Part of a small language model's weights.
Architecture: LayerNorm before each block, rotary positions, no biases in attention or MLP, normalized queries and keys, attention and MLP in parallel.
Training: a variant of Adam for these matrices, 155M tokens.
Each number is 128 + 32 x the weight over its row's rms, rounded and kept within 0 to 255. Layers, rows and columns count from 0. The size above them is the row's rms in percent of the matrix's.

# layer 10 attention output (transposed), 128x160, rms 0.0797, rows 21-48,84-112, columns 80-159
size [ 77  77  78  88  86  90  73  98  85  90  74  95 101  86  79  78  79  90  89  95  84  85  89  73  72  91  79  85 116 116 105 109 113 120 111 115 107 117 112 121 108 116 120 108 105 121 111 105 121 105 119 115 113 114 118 122 105]
[[191 139 131 107  85 116 118 115 107 137 125 169 119 127 149 133 169 108 107 137 138 102 139  98 117  83 126 202 155 127 129 121 178  58 119 112 107  72  98 155 132 116 124 113 103 154 168 122 153  99 161 121 100  92 149 176 103 147 186 140 121 121 151 150 139 118  75 124 138  89 114 144 170 128 171 168  92 205 102 134]
 [113 134 159 128 183 143 159  24 128 154 185 121 129 148 113 118  71  83 110 149 177 103 115 116 128 189 135 128 137  84  69 145 177 121  97 114 102 103 120  97 120 163 145 136 120 104  86 176 137 115 128 144  82 116 109 104 162 131 120 129 183 144 137 145 156 119 149  80 123 159 174 149 199 127  99 160 103  87 121 137]
 [155 136 150 177  76  70  91 192 174  98 132 124 100 100 160 117  95 172 177  99  68 174 146 158 153  98  99  96 145 103 169 122 102 108 123 177 166 151 125 136 104 127 100 128 109 178 119 134  58 161  91 119 111 150 180 110  61  85  78 168 103 116 129 143 104 132 125 153 235 125 121 108 112 130  94 104 110 139 114 160]
 [116  96 131 117 127 126 151 134 171 132 100 127 120 143 117 128  90 110 184 153  77 118 107 138  76  83 146 127 166 155 121 151 108 115 131 118 143 120 140 106 156 168  88 109  50 104 129  70 156 121 126 127 164  84 101 162 169 186 133 141 143 132 129 135 122 115  74 111 225 115 190 160 185 148 142 125  97 137 146  72]
 [112 128 144 198 159  77 140 122 162  92 136  72  82 101 121 153 153 129 112 100 151 136  62 135 164 126 121  91 149 145 132 123  19 130 194 114 142 126 176 104 156  94  94 155  83 138  70 135 107 157 107  64 139 145 128 119 129 143  92 152 187  66 125  99  83 140 172 147 196 122 131 149 152 144 117  98 136 114 121 150]
 [112 128 132  72 165  87 139 131 153 142 140 116 138 135 157  47 117 122 134 146 176  54 126 130 155 150 144  78 147 139 130  82  45 156 140 149 102 111 168 108 163 108 127 134 102 117  72 159  94 113 176 135 102  98 136 112 144 181 155 135 111 111 139 125  87 126 157 121  77 179 103 132 117 130 140 152 103 165 102  87]
 [132  83 127  26 140  96 161 115 143  92 176 124 131 186 118 158 118 124 125 135 140 104 107 169 133  89 188 137 100 140  98 153 115 111  91  91 100  88 175 122 153 136 131 157 141 104  99 175 139 145 200 207 127 162 165 136 139 189 155 116 144 137 146  94 176 106 187 128 143 140  91 159 153 117 112 149  65 107 170  89]
 [178 144 122 147  83 152  88 121 182 124 143  96 157 120 106 158 132 151 131 112 174 149 170  73  75 147 114  87 149 118 140 137 159  60 111 122 114 113 158 142  74 137 130 185 109 147 107 136  50 129 138 144 119 115 140 100  96 116  86 141 117 127 165 133  95 110 131 102 125 188 104 122 122 146 103 146 142 124 118 104]
 [198 126 127 166 134 146  53  92 113 115 131 138 199 159 106 138  60 157 181 141  59 142 182  94 143 100 131  95 129 130 182 111 169 107 114 143 149 170  92 158 107 156 105 147  94 146 156  97 147 125  96 131 126 128 152 118  99 130 114 149  83 166 117 168 128 102  91 118 105 173 102 138 137 115 139 152  84 166 139 138]
 [130 134 167 129 129 129 121 158 104 118 173 154 143  62 153 193 131 137 105 139 165 121 166 109 147 119 112  95  92 166 127  91 114  84 110 154 104 136 169 148  67 131 162 121 155 189 111 197 115 114 170 143 124 102 123 110  70 103  86  96 185 143 169  89 169  92 115 123 196  97 131 106 112 118 165 139 175 126 141 115]
 [114  83  98 123 204 179 145 104 145  97  91 160 136 186 112  73 124 126 102 149 217  85 128 154  69 162 111  98 100 102 156 126  68 168 125 155 158  31 123 138 112 130 117 177 111 139 110 192 134 135 168 119  80  76 135 118 139  97 143 131 133 139 113 118 108 133 120  91 148  85 143  97 101 168 150 122 123 140 132 153]
 [165 146 109 109 149 142  95 131 155 121  65 146 171 183  82 112 119 147 100 148 121 156 139  87  92 143 139 140 122  88 158  76 160 121 131  88 151 114  90 115 119 121 168 160  97 117 127  95 145 134 193 138 203  99  78 100 115 129 158 139 123 138 138 150 152  82  74 132 118 119 136 143 120 137 128 169 105 145 116 120]
 [ 99 126  59 188 168 148  88 168 170 121 107  70 126  63 156 107 149 145  95 134 150 122 124 109 107 110 131 103 146 128 140 106  96 154 103  79 108 126 157 159 141  74 121 147 129 157  86 140 132  91 116 119 151 101 132 120 105 154 131 133 108  96 141  83 111 148 115 151 109 147 131 107  93 127 110 133 135 122 132 122]
 [139 137 128  67 168  98 151  60 127 140 120 119 113 148 127 129  50 119 141 202 120  98 113 172 182 116 124 121 117 117 124 163 186 163 164 126 104 106  99 101  87 146 125  96 128 130 168 143 127 132 124 129 104  98 124 140 152 103 128  96 174 183 153 148 157 148 140 100  66 162 108 119 140 139 192 114  71  92 139 117]
 [ 86 134 121  93 200 113 156 123  82 114 106 136 156 117  64 154 178 153 146 119 184  80  76 178 192 111 148  92  97 146  98 132  37 130 108 185 110 109 177 143 181  88 154 116 127 149 121 203 109 136 176 165 129 167 181 152 145 130 155 167 153 114 121  84  76 127 153 138 109  78  89 103 118 115 126 156  86 108 103 144]
 [149  99  84 123 143 178  79 139 104 132  96 122 159 122  98 149  63 176 178 114 140 149 117 157 159 170  68 107 109 136  92 123  93  96 140 156 136 112 166 111 128 163 135 108  69 176 124 138  84 126 108 153 124 142 132 143 166 131 156 177 141  47 154 132 105 140 144 111 115 165 117 105 121 194 104 175 149  81 138 117]
 [139 140 164  88 156 127 125 164 104  87 150 144 140 124 171  85 120 101 116 199  76  94 107 111  98 152 112 152 165 101 122 102 167 119 129  77 132 190 108 124 107 131 141 149 132 103  75 101 141 153 150 134 158 156  83 127 126 110 138 102 200 146 152 138 204 101 120 111 154 160 111 146 164 130 139 113  91 156 134 127]
 [139 128 157  63 101 138 117  91 137 135 180 144 144 152 103 176  98 119 127 163 141 118 108 140 136 121 106 124  65 105 132 156 152 118 104 133 113 109 111 109 127 189 138 102  94 122 169  82 159 122 124 118 106  48 141 103 153 146 114 128 140 141 143 168 173 102 145  64 152 159 150 164 123 133 147 159  93 157 107  77]
 [165 157 145  58  79 149 159 109 133 162 172 152 173 109 111 170 127 106 127 119 165 147  88 148 137 105  66 106 105 156 120 160 128 108  92 163 112  86 161 112 101 153 140 115 141 169  87 135 124 163 187 150 106 134 124 115 126 139  47 135 176 107 140 109 124 135 184  98 159 114 141 121 146 132 153 168 127  83 112 102]
 [127 126 140  61 148 149 177 143 112 116 101 148  61 167  79 114  99 117 124 115 141 123 108 179 151 123 113 125  83 109 193 164 112 139 117 167 133  90 148 111 117 118 202 103 153 113 144 199 133 135 143 129  87  93 169 123 204  97 188 154 135 193 113 154 103  90 100 123  78  74 104 134 113  75 174 123 119  88 109 124]
 [190 182 130 129  25 125 140  86 131 106 144 139 103 158 162 134  58 138 167 124  78 148 137 110 133 172 119 131 127  79 147 134 184 126 108 168 103 141  65 109 112 156 136 114 137  94 160  77 140 200  92 171 111 134 146 132 113  88  86 102 134 106 155 124 140 142 135 129 127 212 118 116 164 120 115 124  99 105 134 135]
 [135  75 150  76 155 102 136 134 174 170 120 112 156 122 131 158 180 138 141 110 165  97 140 176 125 147 131  81 139 162 136 140  53 139 126 164 102 104 147 178 173  89  96  91 117  61 124  96  61 133  89  87 196 141 149 176 131 128 163 132 136  87 162  60 121 198 126  98 187 142 129 118 132 111  79 128 128 113 109 101]
 [ 84 131 147 122 153 136 144 126 137 136 123  58  90 118 174 208 193 103 142 145 138 133  64 175 179 133 136 115 118 106 100 105 126 134 153 137  80 195 197 138 122 104  82  67 140  99 183 113 158 116  71 100  90 146 144 127 113 178 112 152 127 117  81 168 153 134 181 160 112 146 112 130 127  79 166  97 137 108 104 149]
 [ 81 157  93 179 108 143 163  98 107 167 101 132 139 107 168 163 179  89 113 113 162 103  45 102  98 113 139 140 115 164  94 176  97 121 194 125 159 158 181 159  52 122 135 120 129 162 129 146 158 124 149 163 211 137  65  93  77 158 106 127 143 161 126 109  92 127 115 140 135 110 153 110 161 138 156 142 187  88  96 118]
 [106 108 121 123 136 124 152 123 108 142 117 124  97 118 156 119 125  95 120  92 189 122 109  88 105 116 149 134 107  99  96  89  84 109 154 150 136 131 111 186 155 145 109 152 104 165 148 179 173  88 128 141 139 125 123 123 149 133 157 145 126 150 148 107 148 139 135  98 207 133 127 158  91 105 115 117 133 147 146 117]
 [120 127 136 161 160 144 114 162 115 150 120  92 126 127 121 147 183 100  84 141 157 149  93 112 187 134 141 141 126 119 108 142 145 135 175  59 139 165 139  95 178  99 100 106 173 136 138 102 151  86 129  81 131 133 110 134 117 114 164 133  92 106 107 137 121 156 137 151  43  92 142 169 114  99 131 104 156 116 117 133]
 [ 89 145  76 105 136 132 106 119 105 140 117 139 187  80 135 147  90 129 152 146 165 158 160  86 127  63  90 123 134 132 124 106 155 138 172 158 165 139 108 125 171  99 116 122 159 210 114 105 120  95  63 111 160 104 121  96  95 117 132 145 116 190 155 155 150 135 134 113 117 149 142 127 117 165 126 180 109 158 105 113]
 [157 144 124 141 141 121 137 147 120 122  91 126 128 168 189 108 113 145 164 106  95 135 170 144 121  47 147 155 149 138 148 134  96 176  83 166 144  67 149 150  76  74 206 152 126 195 100 162 143 164 106 169 144 115 136 147 132 154 132 112 106 179 159 138 137 118 110  78 133 134 108  78 100 118 135  78 142 109 113  95]
 [112 139 130 115  62 166 105 111 130 114 123 156  96 116  64 102 120 123 117 133 162  29  99 171 121 117 173 108  67 131 156 110 115 189 163 114 122 123 141 124 104 107  73 151  49 174 126  91 159 118 125 124 169 100 138 122 182 128  89 116 133 170 167 131  97 164 173 135  57 116  98 141 151 143 129 122 144 137 147 131]
 [ 69 137 118 124 143 148 162 132 180 101  83  91 138 174 129 155 120 143 101 171 166  94 134  89 124 102 139 154 109 144 141 124 146 150 148 131  73 104 135 130 136 113 115 146 113 118  85 140 158  74 142 111 104 130 163 156 116 171 118 157 112 151 121 114 126 107 104 172  39 192 158 142 147 117 136 152 177 188 154 136]
 [109 133 159 132  41 137 184 152 150 111 119 123 105 117 121 115 206  53  98 152 115 165  48 124  74 144  70 167  87 132 102 141 126 128 101  79 139 124 171 130 156 145 132 126 147 150 124 165  58  85  91 168  75 120 130 116 139 124  92 142 124 121 152 129 134  90 164  97 117 133 142 112 149  62 134 165 153  84 163 118]
 [144 108 160 144 152 137 148  79 124 104 111 148 156 142 130 142 122  90 113 112 114 102 143 150 106 172 137 119 102 123 166 123  97 146 163 178 120 124 100 130 110 107 148 132 112 153 109 166  78 178  62  94 126 116 102 115  74 194 134 150 101 176 179 123 118 139 101 135 196 130 145 115 174 163 157 147 157 130 150 206]
 [131 127 150 104 159 135 138 142  86  96 108  66 134 136 155 115 132 149 144 130 156 128 101  66  84 152 174 123 152 103  92 159 143  61 166 118 176 156 156 185 170 143  64 143  73 128 139 106 109 102 109 169 122 120  86 186 137 113 123 176 125 123  70 146 176 104 122 126 118  73 110 161 143 149 150 145 124 182 143 163]
 [ 89 148  88 168 110 106 123 121  41  98 103 108  86 107 149 143 145 108 145 136 145 201 112 125 134 167 143 145 131 142 173 145 139  97  92 178 131 150 154 157 154 158 134 124 123 108  78 122 165  96  72 102 115 121 119  86 133 161 139 177 136  96  74 117 118 113 150 148 192  68  83 137  91 110 125 143 149 115 128 174]
 [146 163  98 164  72 111 141 128 104 102 122 123 171 112 123 174 136 171  84 127 166  88 155  67 125 118 150 123 101 141 139 101 106  62 108 110 158 182 123 140 179 144 133 138  97 194 115  90 155  82 143 214 179 126  97 107 138 120 114 164 123 135 127 138 132 105 170 135 201 127 117 110  83 119  39  70 188 130  88 173]
 [117  68  81  64 112  90  77  91 129 167  98 128 157 123 181  95 170 117 121 109 228 129 182 133 167 192 145  90 123  91 141 133 159 154  95 101 157  57 105  85 113 154  93 148 138 157 174  95 124 129 170  71 169 127  94 100 128 167 138 147 146 139 126 118 110 165  83 116 116 176 182 141 149 156 143 135 123 111  94 141]
 [144 109 109 107 101 124 110 153 110 134 130  53 142 116 137 155  99 157 150 115 127 113 166 117 123 148 143  72 109  76 151  91 124 163 160 193 140 146 102 136 111 165 170 148 112 165 115  70 119 107 129 158 153 136 105  79 173  88 105 167 126  97  66 139  93 138 141 134 223 218 105 152 135 122 121 102 137 145 139 147]
 [139 110 119 162  74 142  53 164 114 112  92 133 118  82 134 197 145 159 129 117 123 120 112 100  98 137 135 186 134 166 105 132 162 123  81 162  49 134 142  98  89 118 183  66 117 163 122 173 118 133 126 107 135 114 135 103 138 143 163 150 125 162  85 125 181 117 106 141 146 157 136 118 121 124 140 125 146 167 105 161]
 [167  91  84 130 169 186 126 117 151 126 169 119 166 126 156 111  97 120  77 102 159 151 114 101  94  69  93 102 147  70 152 138 211 169  86  72  96 113 110 136 143 119 111 146 188 120 175 194 164  84 119 114 112  72 119 124 117 123 162  83 131 170 120 108 125 119 110 160 101 152 134 135 133 124  94 167  88 104  99 125]
 [107 150 159  59 145  95 123  96 154 177 112 125 114  99 149  92 143 162 116 134 132 175 158 149  77  72 148 162 160 118 147 165 169  89 112 149 194 133 189  92 143 138 106 150 152 121 184 109  97 114 166 111 108 113 136 144 109  72  86 117  93 139 135 136 128  90 137  75  82  97 109  90  85  89 138 131 188 115 101 117]
 [127 139 146 159 154  82  99 125 123 173 107 214 171 136 121 114 114 137  96 108  86 112 135  78  84 117 142 166 182 102 124  93 139 120 101 111 147 191 129 114 142  73 133 110 144 150 138 153 152 145 163 189 118 188  94 176 119  88 170  89 137 134 135 144 181 121 121 172 125 120  82 113 121 171  90 133  49 166 134 150]
 [122 119 124 138 156  99 156 114 126 172 124 130 128 115 195 138 116 126 165  76 153 157 139 161 103 143 172 102 189 129 139 143 184 134 162 196 159 107 145 149 120 137  61 140 130  41 181  96 126 141 127   6 115 108 170 160  97  85  95 119 117 113  99 133 106 132 124  81 147 177 146 155 154  89 186  91 151 111 106 133]
 [161 141 132  97 119 134 142 130  88 123 100 128 107  80  96 164 162 164 147 118  90 104 124 101 118  92 163 147 114 151 130 115 157 124 189 107 156  99 133 151 107  96 133 166  44 176 111 103 118 122 140 172 152  98  98  83 143  69 112 201 178 179  94 150  88  98 134 136  12  72 112 156 110 161 135  69 113 162 166 152]
 [119 116 213 126  81  79 147 146 125  92 127 145 144 112 125 100 159 149  94 161 140 109 121 121 167 125 125 119  84 179  85 110  80 160 100 132 148 165 146 102 128 137  74  61 129 168 120 140 120 166 115 130 135 215 174 150 162  80 105  94 135 102 123 122  97 119 124 119 181  94 134 137 122 106 137 119  53 161  86 130]
 [130  85 158 167 147 191 142  72 146 103 156 187 189 152  73 151 109 144 127  99 125  70 178 205 122 133 127 143 144  91 109 117 184 141 118 133 103 136  71 106 120 123   0 134 126 150 127  90 137  85 131 125 149 111 122 124 150 198 134  93 105 139 138 130 162 184 130 118  92 120 162 127 152 178 167 159 117 160 122  94]
 [ 93 143 130  93 129 117 109 113  87 102 106 131 143 141  84 127 155 136 137 109 109 136 160 149 111 169 119 172  86 110 134 142 131 136 104 148  84 167 129  96 127 145 132 154 126 144 141 149 148 111 135 186 121 114 135  74 129 156 100 164  96 168 135 111 143 148 170 114 181 132 103 135  36  97 113 184 135 143 141 106]
 [111 187 165  74 101 106 197 121 166 111 110 137 106 144 175 133 140 171 135 126 119 121 121 139  94  76 138 101 158 126 145 114 136  96 142 165 121  75 143 149 123 140  88 152  96 138 125 157 120 111 157 155 141 149 147  77  59  91 148 124 127  70 173 149 160 117 180 151 154  59 147 136 102  73 100 137 111  57 192  97]
 [134 133 177 139  90 163  28 106 111 141 178 178 140 118 186 138 152 135  89 126 154 120 130 157 144 136 114 125  69 132 113  83 113 179  93 145 153 142 131 140 114 138 162 127 145  86  53 150 121 231 161 180 120 198 142  91 113 121  58  99 152 107 166 138 156 165 184 207 128 125 113 132 149  88 137  74  89 140 167 112]
 [ 58 120 104 131 134 152 130  31  94 139 114 210 131 132 129 126  96 161 127 139 131  85 101  99 116 140 147 137 125 126 153  75 105 177 183 132 130 199 116 126 147 106 146 143  74 168  72 190 111 155 133 190 143 155 120 130 112 126 152 129 154 156 160 102 138 168 138 201 145 113 132 135 101 139  79 107  87  95 145 138]
 [134 153 164 157 118 161 130  92 142 161 148 150 157 132 175 120 133  30 101 106 103 128 104 122  95 116  39 129 139 150 158 114 165 123 194 145 169 131  61 124  99 145 113 120 111 132 102 113 131 179  53 128 115 134 121  99  53 143  97 123 166 196 180 145 118 121 106 167 121 113 122 121 130 140 159 135  69 135 164 145]
 [130  99  69 101 102 136 120 146  94 105 109 110 116 103 145 177 167 152 120 135 126 124 132 122 144 125 140 171  76 106 110  92 112 100 149 129  95 130 154 115 156 139 172 118 128 220 134 142 114  99 121 163 184 142 144 127 143 108 126 176 133  96 125 150 114 145 115 155 207 158  72 157  68 113  83 164  89 165  78 161]
 [ 98 145 185  95 166 138  83  70 127 107 130 147 138 141 118 114 164 107  92 132 150 138 127 147 110 115 139 126 126  86 125 106 125 172 151 139 112 165 177  98 148  67 124  87 175 151 157 120 135 158 127  94 147 174 149 158 104 167 113  36 136 116 168 137 156 117 121 126 119 149 134 154 115 119 116 148  84 125  83 120]
 [ 74 139 130 166 190 149 152 107 147 140 142  93 122 123 136 150 111 105  80 130 130 167 156  64 170 167 155 143 131 129 151 122 123 135 119 105  76 108 105 156 150 174 134 140 203  43 102 187 100  84 138 122  67 176 147 137 116 171 182 121 144 148  79  71  89 106 141 124 140 102 147 149 129 151  99 141 137  96 123 119]
 [139 114  89 160 151 134 181 157 141 114  95 121 114 113 152 140 127 156 142  96 124 160 190 109 170  94 112  82  68 133 109 104  97 120  90 168 142 123 147 125  83 145 166  98 192 141 153 130 128  85 154  42 100 128 118 131 155 145 121 125 129 150 139 141 113  99 101 123 154 117 128 134 182 129 115 140 200  83  76 128]
 [156 172 181  82 163 168 126 173 114 131 139 119 118 147 114 111 118 163 136 130 117 124 146 159 103  95  81 156 117 124 136 105 114 168 129 133  96 181 148 124 122  77 151  93 117 193 117  71 134 136 137 164 136 150 128  71 134 118 146 129 119 172 115 133 144 123 132 147   0 111  92 155 114 109 134 161 100 168 126 136]
 [185  81 143  98 153 163 149 114 124 167 178 101 146 103  96 126 108 111 175  95 102 138 146 112 162 120 137 141 201 109 101 128 166 117 205 109 106 116 124 162 168 141  90 144 117 111  81 135 117 156 141 116 127 163  99 156 132  56 158  97 188 119 141 153 111 129 109 125 128 107  92 117 174 172 162 106  48 153 153 115]
 [126 131  79 113 134 159 120 109 126 137  91 136 140 147  65 135  67 130 166 115  79 171 155 149 126 145 142 120 169 132 139  94 108 169 156 170  83 107 177 125 111  71 136 197 125  85 117 141 133 105 146 118  95 118 109 145 127 152 114  87 123 142 153 128 110 133 127 182  56 126 112 107 140 155 170 180  85  87 151 115]]
# layer 10 attention value, 64x160, rms 0.076, rows 21-48, columns 80-159
size [109  88  94  98  97 100  95 100 101 100 100 104 106 103  98  90 107  97  97 110  97 104 103  98  94  98 104  93]
[[123  90 135 125 130 135 105 148 101 148  94 136  42 123 118 111 130 127 148 166 117 120 114 111 153 104  53 114 164 146 223 137 148 128 147 184 112 143  89 122 194 157 159 162 142 124 197 155  96 158 152 121 110 167  98 141 132 133 105 167 112 162 140 135 171 156 152 210  74 102  64  91 143 109 153 121 149  92  92  65]
 [145 109 167 152 134 149 110  83 142  91  78 162 158  93 131 136 169 212 122 106 184  95 132 183 129 168 130  81 139 155 107 154 109 112 156 161 150  52  94 119 124 208  79 102 121 152 191  74  78 136 166 151 145 149 130  86  84 143 100  95 187 141 131 134 150 124 134 108 121 150  94 134  88 102 195 119 103 136 105  92]
 [136 156 152 184 147  83 152 115 123 164  84  87 160 181 151 167 144 147 127 177 164  73 138 135 199 101  58 130 183 149 103  89 154 141 153 113  70 172 161 178 107 144  88 176 100 123  82 201 130 139  79 119 127 139 162 114 182 135 103 134 188 105 142 123 128 125 174 105 131  91 154 127 164 106 124 151 126  83 160  51]
 [130  86 187 156  91 121 123 121 162  84 164 131 124 134 137 129 122 168 104  81 136 108 104 112 127 137  85 125 138 146 106 102 122  69  86 145 144 140 145 161 162  97 161 182  54 124 146 116  92 129 124 166 122 117 139  81 174 183 190  85 111 125 104 141 151 139 155 119 125 107 101 130 104   9 112  95 174 162 120 137]
 [119 102  85 120 145  80  68 139 199 135 206 165 159  93 100 160 154 129 109 131 138  66 161 113 175 167 116 132 138 124  57 149  95  75 152 147 193 152 132 159  96 142 122 123 155 106 136 139 106 165  90 116 119 135 160  97  90 168  66 146 157 142 136 168 144 101 113 121 133  75 132 107 160 146 155 140 165  94 102 150]
 [129  92 144 134 203 171  89  89 134 122 145 109 119 136  81 103 124  74 109 136 137 157 161 157 129  89 142  95 153 128  79 119 101 112 103 162 117 135  97  99 135 178 124 199 126 180 143 138  84 162 111  93 178 101 119 101 141 118  84 128 172 133 107 136 145 141  95  92 164 183 108 121 150 144 141 154 108 143 147 207]
 [120 150 105  96 107 152 156 112 155 123  80  95 133 103 150 112 144 150 176 138 102 114 128 142 104 107 125 128 142 159 103 138 127 149 142  95 152 116 174  95 146 158 134  64  96 139 124 151 124 115  79 104  92  89 129  89 158 129 165 121 119 149 142  98 102 238  88 122 129 118 214 152 131 165 205 127  96 120 120 171]
 [137 127 122 118 121 152 162 162 131  96 120 153 162 147 149  93 127 129 116  85 159 107 144 153 126 116 150 110 136 132 160 157 166 163 117 182  81 117 154  55 178 154 124 102 143 133  80 148 154 137 148 162 147  74 156 142 100  87 116 161 151 135  76 130 121 139 127 111 145 140 214 150 168 158  53 167 117  43 147 162]
 [124  89  85 133 122 162 162 105 147 117 172 182 151 154 152  85 113 117 113 107 174 157 143 115 133 107 134 121 103 163 135 122 165 103 139 119 169  88 120 171 168 115 120 182 144 175 115  54 170 129 113 149 143 168 144 121  74  73 168 117 142 121 157 135 130  72 154 170  78 183 195  94  61 174 105 163 143  84 162 131]
 [127 124  95  87 142 170 132 152 108 117  86  94 109 148 104  64 140 109  90 114 140 125 122 144 144 134 159 186 151 100 112 143 152 147 148 122 139 131 160  87  97 160 134  75 157 161 134  93 147 136 146 174 173 179 192 111 152 126 156 152  69  75 172 119 189  99 163 127 127  99 147 163  94 120 128 132 144 103 164 129]
 [110 152 129 175 141  90 117  88 141 132 139  84  80  44 150 103  81 131 122  22 155 194 107 121 162 135 156 140 108 148 145 104 132  92  92 137  95 117 116 102 157 117 137 135 129 180  94 110 140 111  68 145 160 144  29 165  93 120 153  98  63 168 154 137 155 113  88  86 160  82 131 179 150  97 152 123 101  88  94  90]
 [ 96 141 157 109 185 147 146 109 148 117 140 206 135  67 152 152  37 129 121 147 100 106 108 121  71 105 107 204 129 152 161 110 124 119 118 129 133 140 130 146 140 185 147 172 109 164 116  95 179 154  74 105 153 182 114 147  98 141 132 106  91 122 165  99  77  85 110 165 112 174  86 119 140 131 106 106 118 107 139 183]
 [ 87 143 117 122 125 102 149 135 148 166 163 145  66  88 103 143 131 161 138  74 129 103 118  97 198 155 149 137 105 126  98 104  65 116 158 140 163 132 116 147 126  82 135 143 162 171  90 100 136  62  83 141  76  90 141 135 170  84 155 157  51 179 123 156 102 110 125  70 178 130 127  76 152 159 129 109 123 110 165  95]
 [ 45  86 173 149  92 187 114 108 123 115 138 142 101  90 189  75 124 148 101  99 141 156 161 115 136  73 159 100  94 128  96 129 150 103  97 133 118 142 129 178 120 117  97  83  62 157 183 142 148 142 138 131 107 114  85 136 161 138  92 148 138 130  88 150 134  50 193 146 183  88 109 113 123  79  46 194 150 165 121  92]
 [ 89 174 155 106 111 126 126 128 147 122 146 127 121 121  55 128 110 141 192 119 145 113 164 118 150 155 152 102 152 123 125 137  70 134 169 146  75 163 122 106  30 112 154 111 114 100 186 128 147 132  91  96 104  64 111 185 114 153 169 128 171  99 151 129 175 116  99  62 139 149 164 164 113 154 116  90 124  93 125 154]
 [ 87 180 127 159 113  98 150 164 156 148  80  98 120 138 107  76 120  59 140 160  84 133 152  96  70 152 105 155 151 129 132 109 129 130 131 117  98  61 145 141 130 133 123 158 122 128  94 191 108 132 118 200 136 126 127  93 136 120  74 112 151 143 166 105 149  92 145 104  88 165  92 115 100  71 125 102 128 137 136 154]
 [100 133 136 115 169 123 107 100  52 142 145 200 139 102 158  93  88 112 112 140 100  60 106  78 119 141 106 100 124 156  50 130 130 122 135 154 107  84  74 110 152  92 120 110 201 168 126 179 110  83 118  84 165 144 115 154  90 127  74 144 153 106 133  91 167 142 105 196 111  70  97 129 122 112 148 136 104  70  56 222]
 [184 116 119 151 136 152 140 143 140 112 116  92  98  89  98 115  95 169  97  53 116 125  60 148 116 132 156  87 188 128  90 133 164  67 101 118 143 127 130  82 130 127  85 116 149 142  98 124 121 143 193 130 123 186 111 172 143 129 164 103 181 123 153 136 155 153 141 148  62  45  60 153  85  92  30 156 165 126 159  83]
 [139 113 134 123 147 115 106 132 101 176 113  90 133 129  95 117 155 191 116 112 114  59 190 105 118 143 145  90 183 116 109 143 134 123 152  89  85 143 130  59 166 122 159 100  96 125 105 148 156 172 162  97 121 106  96 162 149 127  94 151 162 121 152 121 103 115 130  99  81 171 120 184 130 205  20 149 120 167  79 153]
 [134 101 113 119 160 107 117 147 112 147 119 131  85 143  90 179 125 149 159  92  72  93 146 117 113 119 109 124 128 153  72  93 152 136 130 109  93 112  97 161 166 159  89 119  90 145 190 145 164 178  52 140 156 144 117 140  87 148 129 168 146  84 194 129 171 141 188 140 121 161 117 248  88 119  74 168 136 186  93 155]
 [160 155 125 173 144 140 159 152 102 152  77 160 153  92  93 123 127 129 131  59  96  98 156 168 181 159  71  93 170 149 173 111 108 130 154  88 167 132 186 191 120 157  83 137  74 156  53 155  97 164 132 125 100 149 157  79 155 125 119 110 184 129 135 152 143 122 177 116 105 114 118 118 133  85  64 148 121 145  79  96]
 [ 79 157  80 104 146 170  90 129 167  84 186  94 176 137  85 140 115  84 123  89 161 157 152 159 101 149 147 122 147 135  61 145 171 106 119 135 121 122 125 104  91 132 161 155 161 116 155 105 125 163  71 125 131 108  53  99 117 124 138 107 176 117  65 151 149 121 120 151 130 132 168 192 152 129  73 117 145  94 140 164]
 [108 192 123 123  96  68  96 118 105 208 108 139 149  81  96 127  79 100 169 178 140 147 117 120 140 110 115 147 180  93  64 156  89 130 134  91 172 137  89 156  71 130 135 132 113 128 156 156 112 174 109 128 210 154  90 110 142 123 118 122 114 155 145 109 106 162  83 109  97 139 180 122 166  78  98  85 149 117 140  64]
 [208  84 125  75  88 161 139 119 135 116 160 125  86 145 162 170  99 109  83 215 117 115 117 123 147 107 141 137 177 120 184  98 137 117 142  78 129 131 124  99 187 137 153  94 122  52 171 131 137 109 143 161 163 180  81 117 153  80 139 146 102  92 124 123 135 103 119 180 127 141 134 133  97 138 156 166 146 151  80 167]
 [126 138  92 121 167 139 136 154 149  88 129 103 100 200 132 138 119 111 122 255 140 137 149 182  95 137  68 134 160 155 194 151 121 186 169  45 128  80  79  85 141 153 102  95 124 148 147 110 122  75 145 173  87 160 124 180 100 108 112 137 102 152 117 129 185 115  65 138 185  96 156  90 114 191 118 107 134 159 166 143]
 [115 136 167 122 158 107  80 131 112 165 162 187  71 159 124 155 118  99 122 129 101 144  94 101 101 106 217 151 103  79 131 126  88 171 144 136  90 152 144 175  79  98 152  98  99  72 125 146  98  97 123 101 186 124  99 200 168 233 155 110 152 124  75 146  83 166 139 165 123 130 127  90 130 108 140 151 117 101 141  90]
 [132 149 137 148  79 180 152 140 146  91 163 109 158 153 123 106 116 120 102 116 151  98  47 136 128 129 152 152 100  92 106 114 107 144  74 113  98 117 124 174  74  88 127  86 117  79 146 150 107 113 148 165 114 109 140 137 180 132 158 128 125 138 174 147  76  45 169  83 160 150 154 127 121  86  84 160 133 187 164 181]
 [109 142 115  85 150 143 145 137 125  95 178 124 118  74  75  98 140 148 141  83  99  85  75  76 110 170  76 146 108  84 217 139 153 133  91  98 108 108  91 169 157  89 123  65 108  91 145 137 134 139 133 125 151 184 137 128 108 118 174 110 128  68 138 141  86  83 125 104 146 114  57 189 148 123 157 198 165 112 198 110]]